Each number is 128 + 32 x the weight over its row's rms, rounded and kept within 0 to 255. Layers, rows and columns count from 0. Numbers have three digits each. The size before them is the row's rms in percent of the matrix's.

# layer 8 MLP up, 1024x256, rms 0.0826, rows 999-1023, columns 128-255
106:144178053117116102122074080140087102144126184070101129162140155129155176151163150085104150143143125085107136111130153102104161115122164149125093133093162120038147133122188122086088110107125091178130089128073151142126095117130109141191091108138127174129154130118112117111111115110143115143169124156175111162147126137168141115101146166157097105136135131141159129065048166147097138141096
095:115169154112067134117119102111097150143177141121152172118090107118091118088151153102059165153143142137165112086126093153106204120111119174118168101197146117093148152179166125190130116123163114133136103190101093133116148109114160131169134121141155191099101137115178151118156178106144134091178074134158102098136062153087154162080115179143094119146133164113161060109125191128150125176108
093:126116122148130145121193120094105162127119085191159118115091085138135107134082087164146064068174173131094172168159110121178107054096086118126111131150069094165173147155068181154107089152125127091092158106165085139120123131052131173114082122068192208133115139096139114156175157138114172136156118127108140118152107131151123105158132076137150087135150186171138103126131126136180090071152
106:169139087122193137093117203121096084176112133096200111129218189096124154139143113101126109131172130134031140145122119099146110060161137159112161165147108156152093156127136159136204161100092066169115060135117166126115145116088086139128098088171107136100144180100124117135133117122080130089141116121066140146122091122127144084094177081087164167145095035102134191120100149159128116154131
102:127155146061156153065165115099111156101139053125139130140168133179167141084119082062034167095170163098161087116114144097158090149140170123078031084137131105186146154139143127176122149131167117102096161150171157155100066122191088122094190129111142106113129157093130146100134145098140156082105098166090087134108136103141157135160081139143123063163113131142105211118134147134084104039131
092:163149167112155089066147172059089144128144107117112067171173141116166109129193166150141110133190114121061106125080153131108200151150126099116090147184159099140100176182177162111131196144119096178097159129109114185172158126137101155141139130148166187146163085115109132099128155162120147169094080142111145110157119158156160107133090087148065134081145156112133186100115167116081091132157
103:087158073144082130098142142187141152180095102109128121142114163106073097169176069096065169072145169174122128159166185127123125145125056159055096100124126103148101097084112104122156144070176124150106131121147150130096154136163123099148123134130082140143043067105162102108177157148161150114087077165123129172127130173172109134133163161152156193086074171106115157197123148149181115126130
103:131068117124148137140136162109116145178149160130094112100148125152097117180098133108114087051150131144126169110106110180109158144168099142129117175122112102148098184174142162128105114119097114114048109165112160127110083121039129141138145048158179107067065124047161074074140095094089176083106186097155137115148090105135099122201089156165201167121139160127128166081132177133074137114108
101:101144169183158101178144149129115125108131145126143125142097156148129172133076135061168209170135162131173135163102053124196152111099114136086113136180153139125111157106072119126159116127139153181159159074178117100170123141119156106105137105116120114109132137073132122128174124099076136089168135151115144105145148096117085164121116095120089104088098081145090170140109132124128103118108
096:108137089149127181116138174116125141186134115244108120106125082146111131096060161181121103170167075174143124178133106079167099062115159060169109156091120106135121116161107139129165114097183107052197162107138044213191104112112085142172105101065120123157095114136128134126156131114074094141155067143110123124136115057073171091164165106135113111141163112140145142123118118152136119149166
108:127192174135120143145101087129104126172116069162108155083154154114150124118100138127081133156120112097125125161115196138098101077095132184077133180123159115116105103112187102176088151194155108161102140179168116134106088084091126070070160116165135144120143167102160147104160156104153098148157079098112126107087137121111160134082100097193105117162137093148043106173120132115175147144144
098:060119133186159128121149196127160093142099104128118111165125125206206140112125079149122098185125076133122159168141138123163171164175144132111111068055147156127154122114092095100113185113109141159108117132089106115129120111106065180165156078170142150146158137125157138159082105100166147178145115150188052133074125142101120155149102132157076064141096150095172182187113143115109110181068
101:069082073179151103108125131072111154105106170145138112069138151098146178104059139145112133103150125159109101094171075101116100129163170092180136158163155131129147127134143072141127154145179151118148131135166103145149189201072064104160128119157155158078156179142062149171113130083156103130090089106077113113093111127097100149112157068146161110106155139081120140136134166089187111148096
092:162156145143122123122090153135144134081091134106110143165131163071129131171109114126106098095131164108164136130122123157153167104099139090098098186106089121133199130154168126149097085162078125116195119167154129104147068083118142113057079097199132210101128134131132123155140142086101137129141099107121130130139058170132115159109142051108133116131114133149147145121174111146131176090111
096:127156162144150151156158184129094139132121126168098161157095144120208100101122164098123098154097161093139151112112075114164140170113220131116061095146215140134087155141160079152177117127119114173100136154136096139097124109105132122127111117128127109160133141178120105056174080104143137103201147131138146129112155092108092167145150098165087103175143182173131123112163156095115098140147
102:100119144182153190164080127070127114201084114124081138050103139082154182083106119139045118116086115149153113133087125122160083055113137075137151104136177113143126090122184082095166100136129085108150193128103132122105114136169069145120139067108149124154154082111093170133139119122163109122140115096170112179099137184132120161126129150132126131154171122165173072117131161119058126127126
101:120102092140172097119070096135120120087179164139092127171112167066178135134128122123164155125116099131133157113102174224131103106107166111119124135136125123114088104160131161120187109160118148145098121110070157116096112118173082122141158137132144107110138105170151110077110138095094137136094101149099101157095107084130110121080146133138182105161129072161080147168091159158105188113149
099:110118124119147099138141151158110091102150119102113150230101121095125118129126132136107086123167131120151144085179118118146177165129118151115191163090156194135111120143150150178153124156145058132058148148070132121140114097058142129065139154130108176114178151162167140072144060116120179127161152161093150141174102139144124185119154131128125119139085171094120094122116097129103097139155
096:141102094162144108138111119148109148154107147083122057099159101116089140106135118127082138135094181163118114083136135106127147067117109164120124141141135138094141137118128093185132119114132151197190157084148212194116140116159085121112099116093130172144129116124149113085093182151156159126134107104065110109153092128085083109147147146154149097126183111151077141116132157155106131112116
098:112110200212110096150122096112168153153088095098103154125112142151116099155113110117093097086154151119066177161148125164103159153114185126180124151147163141113157139164140147090142191085096081154115137115144086112076110084122102134110131131121130174136103068123073194122112071116116098117093086093187124156163101122140110151149130141129107132081121168159116139100155139066069144167115
099:152050171144121132157178063155088148112120146103115163130094180078146097121096082133139043094121100085155131163128138183148143145127162146133134113153101186133184100155123094112091144130136122090149160098091136120152178118147084126099119176165126133097080146150135166100137106118138120094141118113166108171132104099072128113104099155149160097090157190131253173126167137140101087125090
102:101165106148049078178157113158116073130131098098124146144128125091150152156117085101120176144116121088134101108098107104148176104062137108141110120092205141043088154116117108102132049177165141127081204119163169153147146053149115125190100082134125191142115142142141104153138202175074110146137118116107131118134122199167084135167117095107134107129165094160100158107129106139205110067126
102:155131144105172137098113150131191118100111174097128151120067075119188112108166111087068125107122176163124133074169194073093097151105159105175073161099126181060156146066106149129151127136097128129125152145088100163110111101152149139108133053083147182114148159119099176161146115134109111172141122154130094079074164098138102158127149161098126131072100129137206133066090170096122131165146
095:086140141133059118175105154157132146135131160084132153162174184137137111115140077079127110118164131104191145166157069166161116165111173123116112176117122129111151114152142101149124135115149148197119131120058148144153127096127111104123155042135112113149130138129127181148177152085068132061168162148135118129110128162114074108126115155193101135137141141128074139142121074127088146119085
097:092128092171167098122125178082164155144132188111128105111107164100117099145119129209124147153126129126062186159124098122092152069062141124137050140149116209161152123169106093104156143140105152132132163169120117117153105116122112134161071061128124137164155124119147122147123107144113143163117166157153143136136176122035146171088160177069147115187194050126089109152138086124144142135117
# layer 8 MLP down (transposed), 1024x256, rms 0.0872, rows 999-1023, columns 128-255
107:060082185137138134192151109130101107116109147115141141111127105113083093117154151088114184074111110109110123067156100088137124166164129182121126163166137135147095131118140086141141134170144155152117170146143100150128171106167125153128152145171163127169078147115118128157162112133065150111124141068096160099073129163137095138090129126095077148165157137151104088133177100159136171147096
099:148067168204119134192134136134129155121105077163100090129134116117125064126123111151112143191168076149135132080100120095092125099117084147176150116093120103080154094154122134130131155152119119122098168053078176126079122203223101113111106144148144095137169147091104209169077133092090147151139169122148121127105132121123141122180115152148065120125185062090150060117132092106166160104141
093:118090101084144149149111142136203120133150182134106078135162151069182151115153097063128096138099107120139128098104160098116155162117125135131125151088128193149144070150173064150173089140147164130145131117148173102113123104076128102118170155127120138105119106115130138108098067123112107162095160116144128176140185112067107137120133105153127158148102108112082133142167094162141211145091
105:112170159121146113062186062110156137108116187159111106068056129171144147109052101154109144108110141135145095097162156125176108151147142163113097124171100116082122123142122127074127174176138120172132143130124131120131120118145168105130209093129092117131120129123136110128160170136156063121107098110136115130142145100121125155132149108150126115143111136120130131090117199157172161118120
093:128097126161111121148134102127117137125142246107164117115084112046095154088146162190181126092139085160120187103101088162089136151177135157104151174159150160116129091133125160098160091124091140121126131084125105180183192090073109080137124138103121130180127131132147115113130090113133102190174132059108136153134108154126095091121154170088140184056145144126126050119140102142119160161117
099:131086094150090096166120122117130126118110099163170155131096142142121150152129119127143125135139169122206177098144133086162157162138128125119108093145090161115098051150123089137122125104102084117130142128141206127101119103108118085160101121166127115079151144091100075141074113134074081106146162149130130099118118129101070108097131144060166143160113131155179117150063129137126142141058
105:142124107090090114110132120193115078120111173137155056146177131185172099140103140105177066167143135117136146142089132113088184122199171112150134136097130184130173137122174145128089197165107155174126137220095066093157149093119101144131129088123165105097191152158139136061114060116110108121168108073131091109148150115122158147059111160066086043133155125099126141067080134085149119116132
096:166115159133071150152149098166119104102138118060133170167132152143183116167107096136103120155119115114152118162143128152087090077078167119162168161107101098099093075145174124076118113148186143151110106115123142158099122106207126173135162115112033154204089076113151146119151097153169160152096099167087155097163175144126125162092136092119082095124117081183102119180120130132153133178128
094:156082099180146136058099141063128122119148129089151096138121153084148118125143165121091071154084104107141161126182130140085088172085067106103186184128150089130113118135174132144143157188100096143124153154111050103098065102053117075085157122125185170082088139186130168162131160150175174124076075117129101138150152163072121114171107117147127153147135099141124129117142091101126136195173
088:089140157105169128171127112144120044117126106030116094136154141130122130144123173095124124149109145146106063209111138202168178158168151136052190117114115198085118107104086111138119141101097115187140074137080184125116154072201162105085120109126129104161138114071124090081129129138153130080141149107103109141097169107097172142156133138093157219113140144110120081138191128139138137090140
099:117070130146101150114192119148119109088156168098136161184132062152152128143158124124169090125156069130123084111101107099130118138165130120140151076117067128143121120118115054109118095110059163125122120127084122153142137147140123162122134115081114172172161112092090103114169093109069184107129177097146098161155131128138093096164188088113122081108136176159204143122138162145135142191188
103:172132131164143110130141182093146120134157132092093128103137119093073046123138105111099113118165158131132112127136147122104149164109120109132138183123125126182154153115100089117201101106122111125080165069103137171168236113115091108120121163063120114152124159089113190157162101118124109158114148153027219104146144164144101132137135132100075152159100086220113121145074106145136097147209
094:158177087115116155108095076200176068135159176075135157151128111155121123151119156135103114148125137153132146157128120063175188152090125114082135177145157087097175107098092161114119106086061121074080109115116104159093051035169108191085134141100121144148049135156115140202113128106176172141128138158133156118151178115157123082164118210068109166154111126153181096153106100088093127102181
093:083149149054131134106089119125159134105090130125140136167113123154098137103132134125093095107082125094131125096134163092114150153139079067094156164115127135173056127172165155064181113106195120161135146104097142165134162151138108154145136182109144095176094083164128069158080130122134195111112150077054195119105128111165153096157093120142205167108111136114081114123121147100133147151146
098:100157115117124074125156115140121111133145084100193101134129057116061128148142164118158134112159080136121081156136152118130182141115084140126143133100116101129131046126130104136181219088104131102127172109072156109078116129160152073174132136119096107125093081093104130148094080178141177172181096095110157149128089128183198142070189135081156115173125121152127104129123182122111129118179
094:151114127125144110128163143154120136084093112167133122130174151170109087182129155114185102163137137109156115146154128111123113146110099156092147103142049084126152110131058177205161129176184207131109110120100126155105131121099191145131108183147078153050136140170148097165161142123081139072076122136116146088106118143091143105068088103186129175112135069110088186113109111153159132154116
107:130134117104169143118154106145163124197104142136120050142101140106157125166115108117086129153165152114188191087139143110129164144141097166118083100147139161117170154129146175122099118202117116104062127163135175148137091103149148175093041128132131094130145094130158112115094150134153088090067118098154088046105125126136128144085124139122100136142138138102077115150133162152187106162185
095:119134171107095120116165215123078103153113114118148077145162103126080168143160097116057169129177100126140131144157184120141129106109122104131105155155156030152171189148111099130132109057177158120151123166114140126135089148165150134112163136114119109073095124123101117124142184127122138116143079156121184158125142117118080121134172117127056127152145150139046179156103210111129113110128
100:136149146103113076101118097052124191193195099140122225128128144109136044160122166122148141127202050128125115180202132130181145138150118079161132126150142104146145123098112139112117164155131112128122068155159186081125096141140149150101157118167176108114146204182139081136108118100164106174141135172136154079162195103181084116099102094162129122142145154134117065194146119118142133156123
102:138108087107135128128097128078123099163197111175171059132095191105126048110114072145143140124125100171107156100049115135141058155154127206077105134086103139109104100111105123132119128132166137145153138160117156160162143128188143086148131094153122135175140169155163160150102201105152154130147149217135144097140071122136099094126145149090125086076167104125124137097053111175170166126114
098:151142093079105126087129183119177118167147127138117127127100095132131088106133169100104119172135129163165141091153116075193117128130129142138179100129174105115134122116147168158122104126152119127101179154161222113160099111142061073205109107142098150173144065153145195111179161181118188156172117121094104134150138127113108144072162137129147102118162099100082142041105131193126151129121
097:163151111149196175118182114131119064113114161142067117087165121135120135129149126149167159147128096132127116090079111110137106134130122096160083121120130141175166113061084182168115167118131099145155118166151099068089126141131140103122177107119116091154154094127061100153099034116135083170114134147144108133119120102128143134117126158121093120106087156156150040138105174171098186233106
105:095111146152126099101109063082065150157128108106138099088099188151095057114184168091099191130180146096110173152125120123186128144132155123123089135145159064128142103130135130125145159092210153128105065152159166119119081172149118159141148180130150139088105090169122066157102193081150162193108143056111168143198110146119154168112075140137119174151111092063120118153132099150135190100102
097:111144104113106155100105142088152104089160127133146124120115142118097096117084156160148107092115125101174114086131109130131187138161055104207161136129158082152192154098125111105137107148107122140161096100097075102186103126172145105110100179118098122132119165114077145170139157123134153158162111165143173156171131100109179085170116151165103200115084183104168091114137124097160117126163
094:178091168136174134060172154156107114097134137149089147126102107130104148130110120083144136178133105148150112129129184187126126131188113097137148101073126090109117151133172193131186121171149158133132155103172103120094146089172102140168167134138131151062026102164120122103084079164110124112170133110157091072081076160074112072133122095109087135150072130056107130130148161106112190104157